Part of a small language model's weights.
Architecture: RMSNorm before each block, rotary positions, no biases in attention or MLP, untied embeddings, normalized queries and keys, capped logits.
Training: a variant of SOAP for these matrices, 125M tokens.
Each number is 500 + 25 x the weight over its row's rms, rounded and kept within 0 to 999. Layers, rows and columns count from 0. Numbers have three digits each. The size before them is the row's rms in percent of the matrix's.

# layer 9 MLP down (transposed), 512x128, rms 0.233, rows 174-199, columns 0-127
108:448496529478510485525536474506528493496493493493490508487484478501522536522435531527522466469459484472504459502537480476461481505544501478518516487472500462460566516513561474464535476521456483494501515461498527486523509533502502474492520511494508504535523497563444490476516477488487503495516528505537506487500547513515482506476487506483519533502496531520516514531532497525499517479497
112:446496538461515507469477499487477497486486504485500479431505519491506494524509495450480447499514439494467490507549491505514473510508534523457532512515511455530518481516525489494451482532488483477522531489513517531529519464515486506491509550496493455488563553463504486476488504500477486511487513509477481503506513519524516482448485444515500512546489481524511494500481512506480503529515
103:483467534510515513518491482500472462530503517496510519499484472482521531489513517484497477489480477485478504515474451519507547527483493521496512546499487500484497556515457501477516447507520519480485492510514488520498462523496543495540470429504490552548496473489456519490547539445486508525533490533525491516521533525497444504528472493472517520525522515460536491499529514494485510501481
101:505501510473492514525470492494494516531478497478477501484534494520521494482537541548463552496514474542529512537467467524491457479519497517498463508458507482490545464480523511488461476506508557508520529547533480469508469517471541492499484460481511471487487494502534469503508489472499511530436503460488460500509482504469507490544518494514526493498501493484527509483435476478516475517520
088:508494489491538573519546465523493513499504488484453447505536531481529498511523500509545521502493537510531530513464486491535490498489508506536517518494510484514484488508485480495505504541546492487458489528526487495490524509459492464521478519537540501477506522511528465514520481470477539456503500470483487513491472490497489523466460509506491508486518546534460522556527471540483490538537
107:509489503548478483506497473482562530531508492479503545526518490460509507531474518486490521496529497544492452520515468544473523501484489490450558504509523542548475512523509502497502525437479478511521543491508504483500508474521509513484530489452500472501492520528523529511486525499496482471510494465489507501493480504509480505523503544542510484504536465475538478492470454487450528482536
105:493482493465496501493467512491537537495455472532474489499495452539496505521505484495499508492471525542515469488528505503470522528514526480510471501508475479479511517487516507519470525556532519483498528495519480514551483513485497506503499482520529547472499527477521530490456536538518511519553520500512484530500475520508509534448525450519538486519500478497487493537571560518505513470471
100:530521533491496533524518500503487540465462545491522460470524520526507501468530518532527502514509467531423481449476513505522498434520507489482478487531464465495470468520484476505509514532470528488480498502477518517525492452518473493519485509510527521484493541494489505502505506451504506522482521503541476555527518502472503490518474534494498498491440518528510483538474502476478524491481
105:443467473526483500473522463476507505522481492535497458522482535478481517468522450493517550469500522488426519469472507515547494511522525484514477472459553486462463503468530531515500486472520507454511484470505493486489519482508494524475480497499496506489465458520482485505494476479496500486469532507497477485496493561495482480480508535514524485551474529507497478506507503537503501501547
101:468477491532479490478488510469483520487482464494486479468476514514456472472497491479496466476501483520496454476457499524499501498510509482466506484487500532527504527478483510576488506534464496465548494525516488498527462522471484533458465508545472499475483493508493547492496492470499499479541506535473509513458514533465568488530570510505506471484521497479500464512494502542515496507493
088:482488493511503482500474508499487487476499487535489486509487473546512516456490516527484523463480516476512534500497498488552507480512494496476503471496475519489467507534464500520524529531466456545474521483478478499534525472517532448515529493525534530528516520461522489469522478500445483510494492514470478456493472535572489531523500498526444520513502509501476443483507544489533471499505
098:475515465449520451485497494464483526501490506503520449516508477502562520476516505487500511509455523457493481466502442508496460500500467502509453528514486465525473499547484475502517493495508503490514497451487458509466498491485472524521534538495499495560463488527509513490470521515478518497516502474491464494466471503490555548496510527518485481497506528509519527476532496504536497526551
109:477521468564470470456478489529489487482522477515457445497503511508490456519507487498528542512453472492526474484493479499522538504495454492488482489548525512489488518536484519524459491454504502542481523454512500531529495474502485540535518567498477498479471513436543496475496498506493481511503527471492484531501499524468478526488485498505509509508507540494473511501537478487489523525504
102:501487532483501491456534486532457493458521499430502536538493511517510462513476479495489529527470472465473512514502467510502511506484498513511548471513483504517515488474535519534498493546489504523470483498530499502507502494499497498511504435535536499503512501514483512505516521471493515460460472487486529536497470544523495525533536549519516547498522502509464555535468444480495525502510
106:534551504494490494529478479507502511501487539545515526523502450511479558501526471470482498534494484506517486474498535497495519496482484532506489538480489484448489506490510528511512493452502527450444508500547468490529513465493506505475520460446523526501501499492467530541475457475512496482502474531480487485502510512506505465469489518511516491513467515499471552508490480498431539473524
103:517500514512496518488505501504531553468520525487514471467472548490471539450472488489514512527495525527492541522450530506501481531509548489481529546520497598494490458525487515516484517551477503496476475511483539526493513496522507474506484482498513483478487507557437511495437489504499485489485522493491504505491528490473487516539521502483484488496498556491497495462503484501491506505497
111:498483486506481511469533485499554503523450532536498569479499517513512480480506490430476501474495541486528486484487537520499486512484508483454451510484495514489552506481468511504497493507508546495517504521454536497496552487516487498497493496495557453550529491502480500508507477542520477473491523499511511458468484508519545497489484520522511456498471544471501497524522517497484459489520
097:492499490525542493483510544493490505499500508484504511517564507504541488498464503473452546499498498489489502539475486478492500490546505506537458490462504508501482522490508476534485519499439491503496522501484495506533502521474512448532497466529516479493493470474530459514508424504468524506547459470521476534536535504515509473512487480499494504498535475497499434529509486462461482476482
102:469503459527446489494484497524504500504483488474492497505473512464483529481519492452506511508501489476503542501485450484512465532460463495496445492518514505537542550473499511487511517519476505468514469553510495496488494482522458513464490511512464491482483467502509517488515542473521513532534540524472537508478450548473461478528465459515465510508523508529505478524501500451489512483519
091:481486476482529487513498531510507536449514528530520489534478508472489514529517488522535531455523517488505527454503532473522489485501499552538515481482503495482497490474460524518462472456487459484479522470497495498464531472531538468513471512532473495497504498491515484503537470521477503451479483482530483453510516432505502525512468483517519499531558524513484490487505481507484470465456
096:503473492549448474495478527519490509508490496476528478509485543504481507470515485523464500482490482494495470517487523524503523540497499469522505529496444483462505508441492511517489534526547479497501498486505512474490512522472478497524492527519520505521440514509487460500477469493519454502510449538556523527537511498522478515511498506518479469524548492502527462542502519538540548525467
105:502504513518472496535473496492486516515494473476466483495505514479515465506497484513499459500516467531516487489495493516508522521511542524482491520503486545485522535474534472520492492523552490515483523447530475485477486482509507516526487564465472557495481471509477514481520517458487463466537486510432480455490521513476496532496518535505486500538548524513493483506478508434554495513516
100:493495465468509504523445493513468520495453550517500494493514524493476494507518477503487507513495484459529506539519525481424462502484447472455554515536542487469519478467505536501524481511545507525477498492526521485484520485446459517488469484475524505470482518525480494504493472459493525498498502459473475511508512504542495481534487476504527511520493488502512524459517526493494480451505
108:507483516494521486515505470509514531538480516517534524487462503496541485484488495521501526489503528530524513509500521592508474488517499510456553483469462527505543494483499513508479478505472494526513499525502494473510520489495514502470496493488502536490521495508467513485494486494470495482499504504535574490471503524487435522459481499505482531490423538514536523479509549499471478538468
091:486491492506532477486485443526508433482501498473504475526511517471508485501492487539461549434503529492484508517498495564480520470478494486475516499535542482504513514540472466504485450508478484502498492506511511514516498528489451497525520491455508502560517506483455499504451484486527520519520521488471504505530455490511498554514463482518502507512478516537501489508516512550489460519500
095:529509543445456477496485489479460493479523509510479542494503478473504466533488557492500510471497494491520498517508483472484519498507472479547528485513524504481496522481492514505565507477538481520460504517504529501498508494488476493480482482500445481503481500471516474484507447505472500501566500494468479458445491497488500452522475525557501496517513495486491454517489477484446543496524
# layer 9 MLP up, 512x128, rms 0.25, rows 175-199, columns 0-127
106:486468521493468514458492511524525515552496511489541497466509516505540477498504473513471456522472502482515497527505442486493506514506536504522505562492501501515488493507508476471472523461529495501499529494513535464513502463483474488469497473519531514531503487493447487522504479506451513521466517549527452532508465517518511491534575516487478472494472516528504500544486494471518522539525
107:445495470536502517534525515499490516449523446496545521517514511528419487491517490486505475507530502539513505521507502513528451518535487474491506443505521528515530510512526456480486460457444497535532518521482496474502537478532484487535485487473485504487496471510511507490467490478484507527479505540497467489452529524502499502519520484488500500495535511503538485492497479529519461517519
102:490487491443492535467496472482507462516571520522501489481501499535514485526484519532525424514543498519490461506531474512510471485523515505511519472473469481526546515500477480463520466511555542484497515471514478468479473513506463479516550481492541494535511515508503501543458504505472509511502493479488497517515474539476474466470542481525477514476496522493512515512530517509497506519523
092:514523481522509470509540489472529518492534480503583522463472523514504462481496466485524509492493483495499491527521492495485522479480529439494514534471509515513437474497488531516534503498481500523513531504489485501510479494500525510518517522457464505503510486501551503524503549519550517552508493521428519496460481472494520507504485511523443484529482508536499468505482541519500515510511
108:476474481520563509509482478490501479575501525520516532521514512502501517488488564507530511517496551474524495518536483533552510457502504477497483497516516502503497521498500537464525537503532495522527543453519506491505473483514481460501502491485526526544577470466509520506503484504477496515488491474535492528538544531497491479494528508493515528503497465475508500487535511482493453479509
102:500448503524499543509506480501535477466516499489523570467513543478483472453501521499538553459491486480515493493503549494512527503474480475495464493520540456491494501476466496489506480497523473524519497486522495551524477487463499445488500514485517477492520485520476480511462501502475501475508501453528553489479513470467505454499483530504475476503486510539503444513503477475484472526481
094:523553499536509450495474532497511502505531472516544490481512529495518475477464519491523448516492529501513498494472457503516501489463509540492529459486450498527499500501492445541496482491514507458492474490519511494465480491496494538454481531473461454539473499533481557491494507478466513513522500519485522498451486526522527506471533498495522505460482485539486483489514508450511531516495
102:484464513476517528501502500512496505489494482517535490512490471480492472467489497507496532516494497506472449529500490509478531517512524462508481546493512480504536533508490495538509513502560544535489470507464538461511509459534474430489484467472541503483517464517471513512508511499489498484463514518520526481555507513537518516486472494541514508516490496475477499467482504520543459468422
100:496495516498497526483519471459480462509537501490499509429489486498445526563466536488506514522539437542533496535510525517491497485506492522471533498502455475521492502504518517496501532539530518503509492499482504555509506521494521485471483511509502575549521534487504506495507500476475488450507488485477521513518489531496519473486526479481512479492484438509538489470481534511494484499487
098:500490512473518494493521478477512481524511560501491477493465513516493492470526474514485481556503456539510498553519448524508476489484489532498510502469507521502446475508538524548473511492489495483522476469483534495541498461507505505516493496487493558490526493527445487472492459545505474526471525483538490458481509515495492496471508485437507527465491531492487481510523491516540546509487
092:405475539484472474525537508462498477470511457496510485437466486497505502507498492513453517502492540512516508462483523483489524501492492517446534493481508488518540501459487530469516465526492509514522456497496523454492498488508465497462471510483501534499481506491503487470491518488471491537536478520489484511489533491490504475478516505504482510452519507474471472529496552471479499510450
107:508413528466517463508509508519486518498520487487515554433512476499510500541526503457508509493500453483511502510503504472471539512505478499471508445489434522499479510525484525472492509476510512527486481492475502488483481506496514495511466533529498510514506482526518461498443502416465484506521501538474514458514485511534496521468477510531507498537521506495484493486505495483480528520501
103:481492522479505528472511523520501512468495495480559519489466468478479483475455550496526521515528516499521540462456499478469533449508482526521502480447479556500516493492465468522506510502502499484522513505502479504514516432519495528442507460509477503488521478492505525511447517479491497500503446486527488511490521508462479498509522508488490498505525519456502498467541542505470460510529
099:501460470490441485513517523504527592485460496485491497491472505505498506507498501495501488497507473521439488493516497505476532481478477526478522524482459471504478480489478507470437516464502457474553499520520495514518516480457463482503503533509521498545519475530482496538516501542543506493532473491516523490519498434460503493509506523517496490489520470485488511515545520501497539498510
099:474523524492541533537508488464496484537484506509484507498503492498476485501531497488504533479502536532477485496517526518505507475518501492502438475484536487522471507505487460453520490519541479527525513502523459486491486496566522519546516501500467557535516490489482478523530525477518506535496551439483537485514487508462474535514492492492509438456533467486465510514484486526490511510485
098:476472491492548517469505539495538507468483493518493508539463491515521476483473488481484504491491501497508545502506484498492516463472516546509449488495521484503491497490443476474457472528489510489463547496550505549481493520542457508450496503529523481543514507460474528489506506505464502493509524523506517506522495497464532482502550519509491525443515464504519457501530537496458484471512
094:510473488479463485495514515513497482432496520532544528466563483477501486506510496488456497525459507468478504473485514567501489513456497476484495516557502515470508518487490477523509496494523461512479476526480518511471500479496460505496532511483474469499505491530492520527519512510519497475487499486464524480489472496475512440518498476464487505442490503535474518523450446489510450521494
097:497477507509525494519546467464510517492500505494504482498529515479482502468558524480528488501483500543459506522467485495563507499504483473488494512495485508514547529484437512476511523487499526475467473523492474510456485476525507478533486484515487471466515456455476516477457547477453536527512505528531523501555506496445504468484512526492461519473531497502497522496491522484474466506484
100:469511520459479508499443544510505490526486501514532478526519497501481545492493504530514519500511461501536529470502507493445520471495492518494494470515512481490480534481502484475506528467515458470507446464550517495479507474485524489495516543499533559472519479503500535472531532532482495510492484501478516510546497485534516482496452506479532469502518451462498482434515476531489513487480
103:497534520509472509535489498465560550483490525429479473493507486485479499499511444517510519494479510497491513506485446484481477493527508532464530485518494494494493458573516454514500476487501530486516501524490510462498532480531506464508523499483483480511526476577529526520473462509493492482510503506504468457494512447510507524488445506480527493492519493476509528529517483482516497476491
109:515472465482502535508550466536490511517462470486502502487491499495500550521513515498519455508538469505504535559519493508495485526486469522480513491482489478487487502556513496520490496544485528512475504517513498447486541462538510489498513464501501500526524472503450520534509507477515509507522518474445505519498479508474532507476537537471542499485506499485487491527506526546513457572471
097:515449510505563491497503511513498513532510524511498485483458444498490512504471476488546452515539514529496506494504480509491479444481530503463554544533486491543538529485494525501522518533513523521490495480509503493467554503520453484497444501512518516477496507512503458487515519493520506550467521512509483496506520516465510486492474501519516467515540511476487523505480556500506508528557
107:476443503523514509529483525523514498537517481476521498490497535493489532482500463505476512502487516484464499513469478488496508492482482543455488526460495481452453475515517548528521518513458492509470535514447559501500539514499465490554500499494494500451470483498497524494532530476511532458466489481482521491535537478484506468495514478469510504515501492444489479501493470473468520533527
090:473507476520502482479464506526478506498511505527518492497541528481519487507507492499488479520477473490536449523494468483459529459473502499512514519473496485527499540513562492543522481541484527576515468504449499471473524478528467469475463484477463441495497499487550483523512509485527460512527515517504480527469480488476510464472475524515452485513479493487487487522505463503479507519494
099:524504522496497494510505540470522486500508487545461563468520544465534465553504543530541475474533498506492479524490507494492527504487455512490514485489538464541485518483502483507499506505510499471492507546502485546526472471521494443506531494537453530496555485497525520503507488555524518539517503523516508496477514493470478477516473494498521537495530515530508509490487482492455532484474